Part of a small language model's weights: width 96, local attention windows.
Each number is 500 + 50 x the weight over its row's rms, rounded and kept within 0 to 999. Layers, rows and columns count from 0. Numbers have three digits each. The size before them is the row's rms in percent of the matrix's.

# layer 4 MLP up, 384x96, rms 0.175, rows 52-147, columns 32-63
104:522485496506585549527460518514447580498439428463470418505496466448525591363481514435540538440573
094:459471549473480515388483508505537455505428432417486491529469433560511581535493421474575514441423
084:422518501528454576479525484534421560453507479478512506530534512453518504507591533581416470594555
099:445518402426498462456504588538558590469438542415425562463566532400513592431460446437502487493542
091:460473544584487457507585470520499594433422537546447509482581534483511510526428507517512564462552
120:445502436502503513465521494482485586512445491521510443549522534497528562588493521459493406425558
085:486544429439493485513558567485569580543472502493508458515564525406558511393418454505474496509650
122:507507514558482436420481498451497479496347466449415478596497491455471510436532436481491533430555
117:567504460431521527516509471454534535478525415486435527510409440512457468580544535494484454452476
107:463510496520517535542540525477505576521478515563474601512419500538460606497472424485515588577490
108:479532514379484563467479534424435493486489498470412486508538452477540495493568428483471591488475
118:524551517488547541508534535446627548497507468556498426476504530494469562459458494459439507466433
092:461496485576498386519521423469475529553516467551450441567479501545519493515456533531515396478518
108:448533544517485569550524609570510448464527474466441599499476491476502487434530480493527501374496
103:502522398476517579555405589460487507460447424469435494489512480455463484505492528509481455542603
092:537472566538403527502433506443457458562473445519517533517436394427504411494517498495528415470516
093:529550508477483546487445475493551572529520452525493544437485541463578415462448441455513513539472
088:480483458518533508462468514450475513422471479516483469535417424407514446426540544469566439568507
096:490459457450504521468583604521519533430483470508466467557509524559527559517554403553528472483508
068:553571507462533504609498508518419525506551461505534547485489493507496461545572453452486389494531
114:420541419523494526473402471526402551493451466470462477582433550539519529604460500448524474430503
100:493410536399455512625462499485482538592531510546423549475407517524545510451522552480534483517533
087:567513532437483542535526513384471428531441498500442470583489552585566464427539529539500461496525
100:569535554404461556505517457475434587578514567481563582486465493475515588463431571537473483472553
097:452547543496546480496444465451496525545388472495580494393448469398489584455490504587497443498517
096:494508519515434428530386496462533569521559474407535499496487523508476524534511484499561456487467
052:505512408364523525462388503524451562449431428567437498478501443475471417507590570448507492505543
109:543511425498524528582456460469497536412500540463431455529501579477549550465492574452529398413597
097:543443429328546483495597501475459456509478515528416491494537544592448521591553515517555507446579
098:401486499538596479435518462548484579669487478488521587489441496462491529451535586485520566495520
093:442604517477565445520522600523466459525476482504463553534533515524443523433432531549519519509412
111:593461439476516484565536510477447487439449414476447543519519571462508579513465490494496592487523
097:530478607489591572522505491432496466566516518486496564522468500512465503497542525363461522522581
120:565544519460417556620484521500596484494511437575447459583515478512499484472569518514473483533548
111:433497503495542471448377546431492532508462504507515577543523514500404494472536545400463392539485
102:527492454426522519515503450595557461489449534581436484549484507516560505572540530470457454389570
086:533542464488603439570453570511513552455445556485474559444467480412516452488557527443444592410495
106:555542496526475536563515561396449516482518467473524465486438578493469473477541473602479544462422
099:490491522520518523605513489579502398465480524510509519493501496474500533576497479520417550419463
082:486441437504538499546517523495556504393557567453518527543425444481550488501578513458446494545532
101:461462422508589364542513414525441442533459564459520528584464524501537541449462464488429515470482
075:512553441529450501476507513596480518465501359509408459469467496402457502464537536623523503569483
111:593429420475484483534523485475475564506475432497545450497551549503487570576524476446469400447408
107:524557539539595409581522451404466503518482561517506550559498497557498510518534508498549545555508
082:548498462543479510510442556369506396513454539599451591504554407559444547473535570471569488475539
093:413430526527475476491481509390511502485430467479519477453516479505572545535456493455427525577471
109:522551534443551460508482559461488630519572499402484511453481552516493584522453456444464493523473
068:512513454440559528462466510535514544476532523540502502584533497490549481570502631530529436501422
109:520536539523499496484459451457564509366383530525519505423504485469456548382458485518478522481623
109:550462486484525422574519419565576546458502492465529434550472493530460514533467521463489460424558
095:483475539524509428553439498492422552474513520454420431623495457502446475525568592505491432542556
076:571472535522421451421504606506497464480517451591473547531478548540499513477537474557518461539512
094:577540581485450366556498504483496478514473455373517519594467469504502542440508479535526469580485
090:531552491485537414528534501510504501444567433554485508554474515525561464530481487373521530508519
111:522501509464445485467557434472616532534448443511483473510420564455526551467532493499519505465554
085:514524606552475449424468437478540436484470495546570492454454492524425595496579400469481550443512
097:399394570544445461485407525460448468452498484515583464544462558512613528431509507412486503546587
112:449495490409487541478486478540502548495413493538483553528437511530471504567468495381478618490511
096:653524519564489470555550422497487506480576550557507553524470552478529538474600473537420494512537
134:495523575497474448490470503511526587415533556425400497408453549547467537540544502538476446496503
099:394477417486587498568519399443463442498446545489528501513509519445560598542518609494528519502523
073:563499556462534460435453446528486616549387506488463414480470548479455496525476553422489452555436
070:598596454433577514605475507458525513474556475515509476504464566562470528549506542470539578487440
105:539496536526459589478492439561477588488392484496494552494418466479499541522414481474493482444521
101:534499479508496415507431480543489569568482458457459442455518472457500535534544460398492593411548
094:521478524490501530607497440519469489450419480452516558489493516500560594538466496572468493441491
106:517412445494524501471445463547544557543458560490411557424515538471471470571496458562457534463484
109:480446476477486555503416578495435520507491399518434438519363497478536515452507476466446516517590
109:575534454474577568519494533489459534476565447470475343497561521447456476551511564465440460514529
097:482521485562451522491480506437516525428569495487566455554497498500536511440526507477495513419495
110:563475481459498522455390566572462545410426555511529507505475508482402598521524462560513551579537
110:499495455454536483429510550511531382526479455497516553540522560530448537577524466518471415610562
103:480459571559495508460507485531411452527452514536500582463396505448453542532446621554506423515507
117:524542455458576532528504488523518464378529477564454479438496499541469516512451509472447572504583
076:524497507553483499529514437458467483520661545528438402523477531464528547460520540539493524516453
096:591541475462597419357466529432422477496547538431463525519500471577585464518595473506448521513603
099:540554469413570431525502486427458532482602532467525505486465478364461538504547561443566483452504
098:462509511535616513459558506437557461500575474515487410456477555475517554474491479469376494630463
100:605428491635545521427439526480513607399493496409517483442424532513527497583543463508530479502428
112:435512525539564567549428431413530438374413412505544445473545491407488540568553491522438500429563
104:475500493513493562433540481366473562484498415443420512569454450563504524522511435502463432607494
090:488475574548506584587569641517473533454593510471529506453409506544509459519484487531480540462575
092:512538496564394589496471472522525505573488558516472501567564474520430542569487424496544498456479
099:563543508620533489457513447431497482453462498487502528556518595561555485489529487464610464536460
102:585503467537506560452517524543598468439555545498441457509468460445471534446490530571388562450472
105:486596518536570344421542530520503529490405502532436477531544562434442536434503485433491479523485
091:579531519555414447526563409431493510489455476413509591434428522459524606479487494416465490543514
102:529580580502503524406543400521452528440468478494498477520594536443449442504499544518445472416542
097:576495495485481484545515520481519515502475482467502547506519470501478480552533554486374436474486
085:511506439441452562426478555523571518511496409548387404529526467440473469423504522492545516511557
095:548470543496492575438441498457507431582486489567470515533474561459582466500424557499480415547546
124:506503491549597550561498569536472548417395518592544466583506492479355532416504463436511467412487
079:485574527484482468542397470406523521447457514444495551487518492477456554489526478461460467443518
103:460383586517489578460617538512465477539544397477421571451551548444503494575552517454507462451516
116:468442492491563493473491513452520613521509493402441501571534532447475581557541420494499507476513
074:444465532485491474481540533411511452501479565577522519546524453407459483461510528519485499514562
# layer 4 MLP down (transposed), 384x96, rms 0.0856, rows 52-147, columns 32-63
105:513358529536567504577495424520441543500479497556493564365562610530503459498455497529396540434622
095:546585425474560509503547516509486426473473416522544499511539407445473445495492409468507512489495
079:473482501490399661461503562499422509481532507563480460392567491509425488421572459544463613582480
103:434509596514535519461553499413567458513485475553536451513482527555425445509547519447471452631512
092:575494462501546491584508547511500519557543451473505538579456439510546485460390539455531481535500
116:551508441441542506346505461473530529532465461479378477510525503523525486513604463506514493494503
081:509436501513525570496479615540542548541596492553449513483518548436535557432497610552517444500469
117:503541505564483514463450473441573550563491532540542453568549474525452510478552486476487424462443
128:516566572489426448415535424555540516541522554503512541492463543501481501534542510400540534509514
108:493510506468453404469522484523513495495463484570412496510535456495382442530416523529548569543450
111:536621497524555411579592464507515564532431517494508582503569503443456471428478484490476400535486
103:601488614458457510506536486582500538464533502484570544512460480510549549520579568547478541452517
090:554546588491444501513500528454476442421523448401567525516428447530444503506531466475377508569443
107:410488535505523526504457475515479553532508425527629459565461451550392495517433453495494472451447
108:609507452451442635438447475487459463437470583441492455489521539480515528457540504454619470506529
103:456414514531556516469442577518479387385553525473539443507543532468544558549567532534482505573471
088:475513493499449507517589374489537478563527513399509453517511482469560511451456447463514563460411
089:618572479517534582573457509472536517492455520538522435528502545484443548478505589433576498534479
091:572481526477502453550564464536520564519519469527521527501448380477472470534539469533616455447494
064:525483485491426539434500517462451493589493443547540494487452410512517497514463582481453534517445
109:588474382527505480496532409489553437537542550470552478514442496501386522516434568499411467512448
107:476459527509467533408412438573474403511474523545474495523502549572464499601421482521456415449503
093:578464544522513593575525486526453566540546524451426530511459630621545519514504520527521493521454
098:468484543575461500524441443432393552522446574541542522472467464517446493401517501555489528565492
101:461432485498524435440455402616530490493477497519533574522445518453528452494582424572517478521468
095:395491447468582548492513503522470496450502512515448500523497490461475523538422657510538628485454
048:528405513575428524586453524476473511645514454582510535440485524508524566511496473412549482462556
111:531461482549444502505528531429435532477518534543457456537460403527561430627449536518467469470512
088:424527487382525420469476584520429473450472475492544540458547496482491569519461448527468522521467
094:612432559482496413543499527418516482414552477564513497501531476552472523436531472432489661534489
088:509500431541448522488547400519499549496533489410590585463500569440554548446489538532430481398466
098:495438454472423521454524508530461470481437411504568572495433636502441563490487555452479508471426
094:489505475525478490394510495559422453506467512598478480462524450508457490465540440561491477495515
114:562587457542459432538493560501470526480482446493501475438582529498451518508497498517378505508506
110:464418492543565447632390487487552538513496495545458429512593490520407438548421515521437496534522
095:560536464545480559501531539514558479511492476485551509535549488499508573445565613432492439394509
085:530523544518546464455559543417552499513525505462525470456562482507616616534442566443519571519401
104:493529473448519548490538494464483435461488647513474406602552482496446433372519555495544416459536
124:542564521427466531472504506549534486438509476515509483462499360495531451548453508505438501495468
082:487538422481412494546491532405508506475512557506463433518509483574517444503399431452500523522588
103:522463544483528473493493397458442387607510414476518548467524494559529526564451459537509542513569
069:504504525507547489521561437482519525529415457502569485445450547541451408409484500546584436444499
106:579551436532513583448493564458521428523563548511524445491524447427539535496506572513475432472434
106:511477530463576433461503380476507535533502397496492468450553478497525506501482512487485421528567
081:539544490490449554482566511598513609550563584540541414554511487583443491512470443511516501551445
092:474538500528560515508471447539535484540460485531527505551447553556457461513567497496522500506474
109:397547495501568443451579603452427517546507526467561483438541419464456458473462512516525445488422
065:550434532548399454534456493498523558472521483484487525461505565544484416498485407418494503549490
110:516487477442449457527509493480505535504442468448486536581534470483470512407570492493502546490475
107:490480534541557522493400474495575486469496523430469502551516536609382505505542519565504498467601
096:514435463476402447546536519518632539528509481501508499500497549581496576530470475495543530500542
085:461543423457465478473514467486577486543517493461468531557478509456520510540553472412528411563448
097:546569508489446518450557513501573541490502522509573532438561535471454441618526507546449529585540
089:446524482455565445452413538561571410399487515527453440525582536473506461418495414402541565509533
099:401423483442507534556436484389555497460494532492509493497617584490505558448458507545426531567537
087:545440373578485441518525455479451610566424446513529512542512547486487457584457421495493534586515
092:392491472474498530458551419496453524544492446433476491576526493501519460515522499560456466530511
112:440542505521457561491515444527540543466469509394500476543505397521555465402513525552492669528480
093:454567484366454595464507466492496490535429581417532553577466453497477511472555475493540424525469
146:448441494546487447576486421460574514491528468501480481518446394593513439518476466537540463463456
091:394476538555467433589431627452504538475481489438501497504450519518445431524508493497426427527501
068:371601511468418443451449483524567519460515468477492437547484429519520553494501516592458507509534
067:501471481462416598516579610581560469467584445479482485411457576536538507456417484525651535537550
101:622556502468556504486578578486541498480572563569578627476455520495498448553562528578497474433504
097:440474455531500421477539463505492555524530489553465459421623539423576532517456484548482578552489
090:536539549514514474500604477586602517388538553549521492536526497444526491508516529572580519413475
101:554502471450453548465522491568532411490506555484509461437483520534495551509455542542522488502469
114:538540427453514524516458601493546541533511525530542545506419489665524477464568432509485474499495
110:551466474464476493485512523431477492444558433565554491503531493478473521434504485555439464571466
102:547419487552514536508567531449570478537476448496443512511551541521577497500424499528481464479490
111:497512559505438557515480443531536457566502494523513460459425546564546500582462440516530464510465
103:536572489517403470455488473531469441446529418566415497554503480488529428453465461590448408476617
103:619549487561456461566587423549486446513497473580599456505539563516463485556451540485431489480468
118:522449469509588502502504434527494530435478497504454479454435431529486484497421556444416497539531
073:480491528508440535584486454468545452555551458452492488444491454447475487430529391487494509493491
128:578383508464444509450500521502418475497494500461566453495539531575464458451492445546516444512508
103:488445488469534481407515579464579451489538498501500410447530409502531504522425522492567549511480
096:496523539590578461528514476494606517527471589488641466477554574510453535446469532488412519487541
101:503481463461442487423529541643538481571472442510536469492506545494457512524503444557560467464466
108:518499515442478582550460439494530516540441531572486496467501544501535565462435441540508427514533
098:502492520536501514440587567491435558525608535438551460424479428527509454530478404470476499572518
090:492518525455546530524462586467450456511512495497474498402526532402505518436509517465468548581511
094:603536546496399542475518482473649540562411524496501462501492439562549502467537580533455446428492
098:441506525487519472435457570560577544474483502462496459459455489453483388483519482509459543534454
096:356462568608418531552543394499549440480508450480565503566442433485506530540506488541524528440505
117:487456457495490458507525528451585416537472430484487548455556512573524519438523444433474504584478
113:449488433542611531431464577492460509547512538493454425481525555501518405515486570451491490488484
099:489445554520500522471560439549442452586516499527442481522490544535587506473476527547631456529454
097:428464488564491537571450417445553500554453479542531548496507573499509493516365449554506507466431
084:525486517620367427480426515585479443505544522526480467407494523421469515458488501517507510599485
091:578520509477494523545405493518510458417529537493511552502582517443574617573483529558592502513505
115:438448529518453564516509528505442491531453467507577524448415550485544463498625434593493611475516
085:567572411432483481508493558482483601582471530537504518451456570477462488467493485467500497498420
104:488458462579476435513486519518432508478606541603490544521495523466533489512551570481515476356484
112:554457408511614583578387516455484507470452559477535582583505447547573524476505508569390448500466
065:498541450573452587474460488403462535500523560514577536441506559585453532502495440527428556491620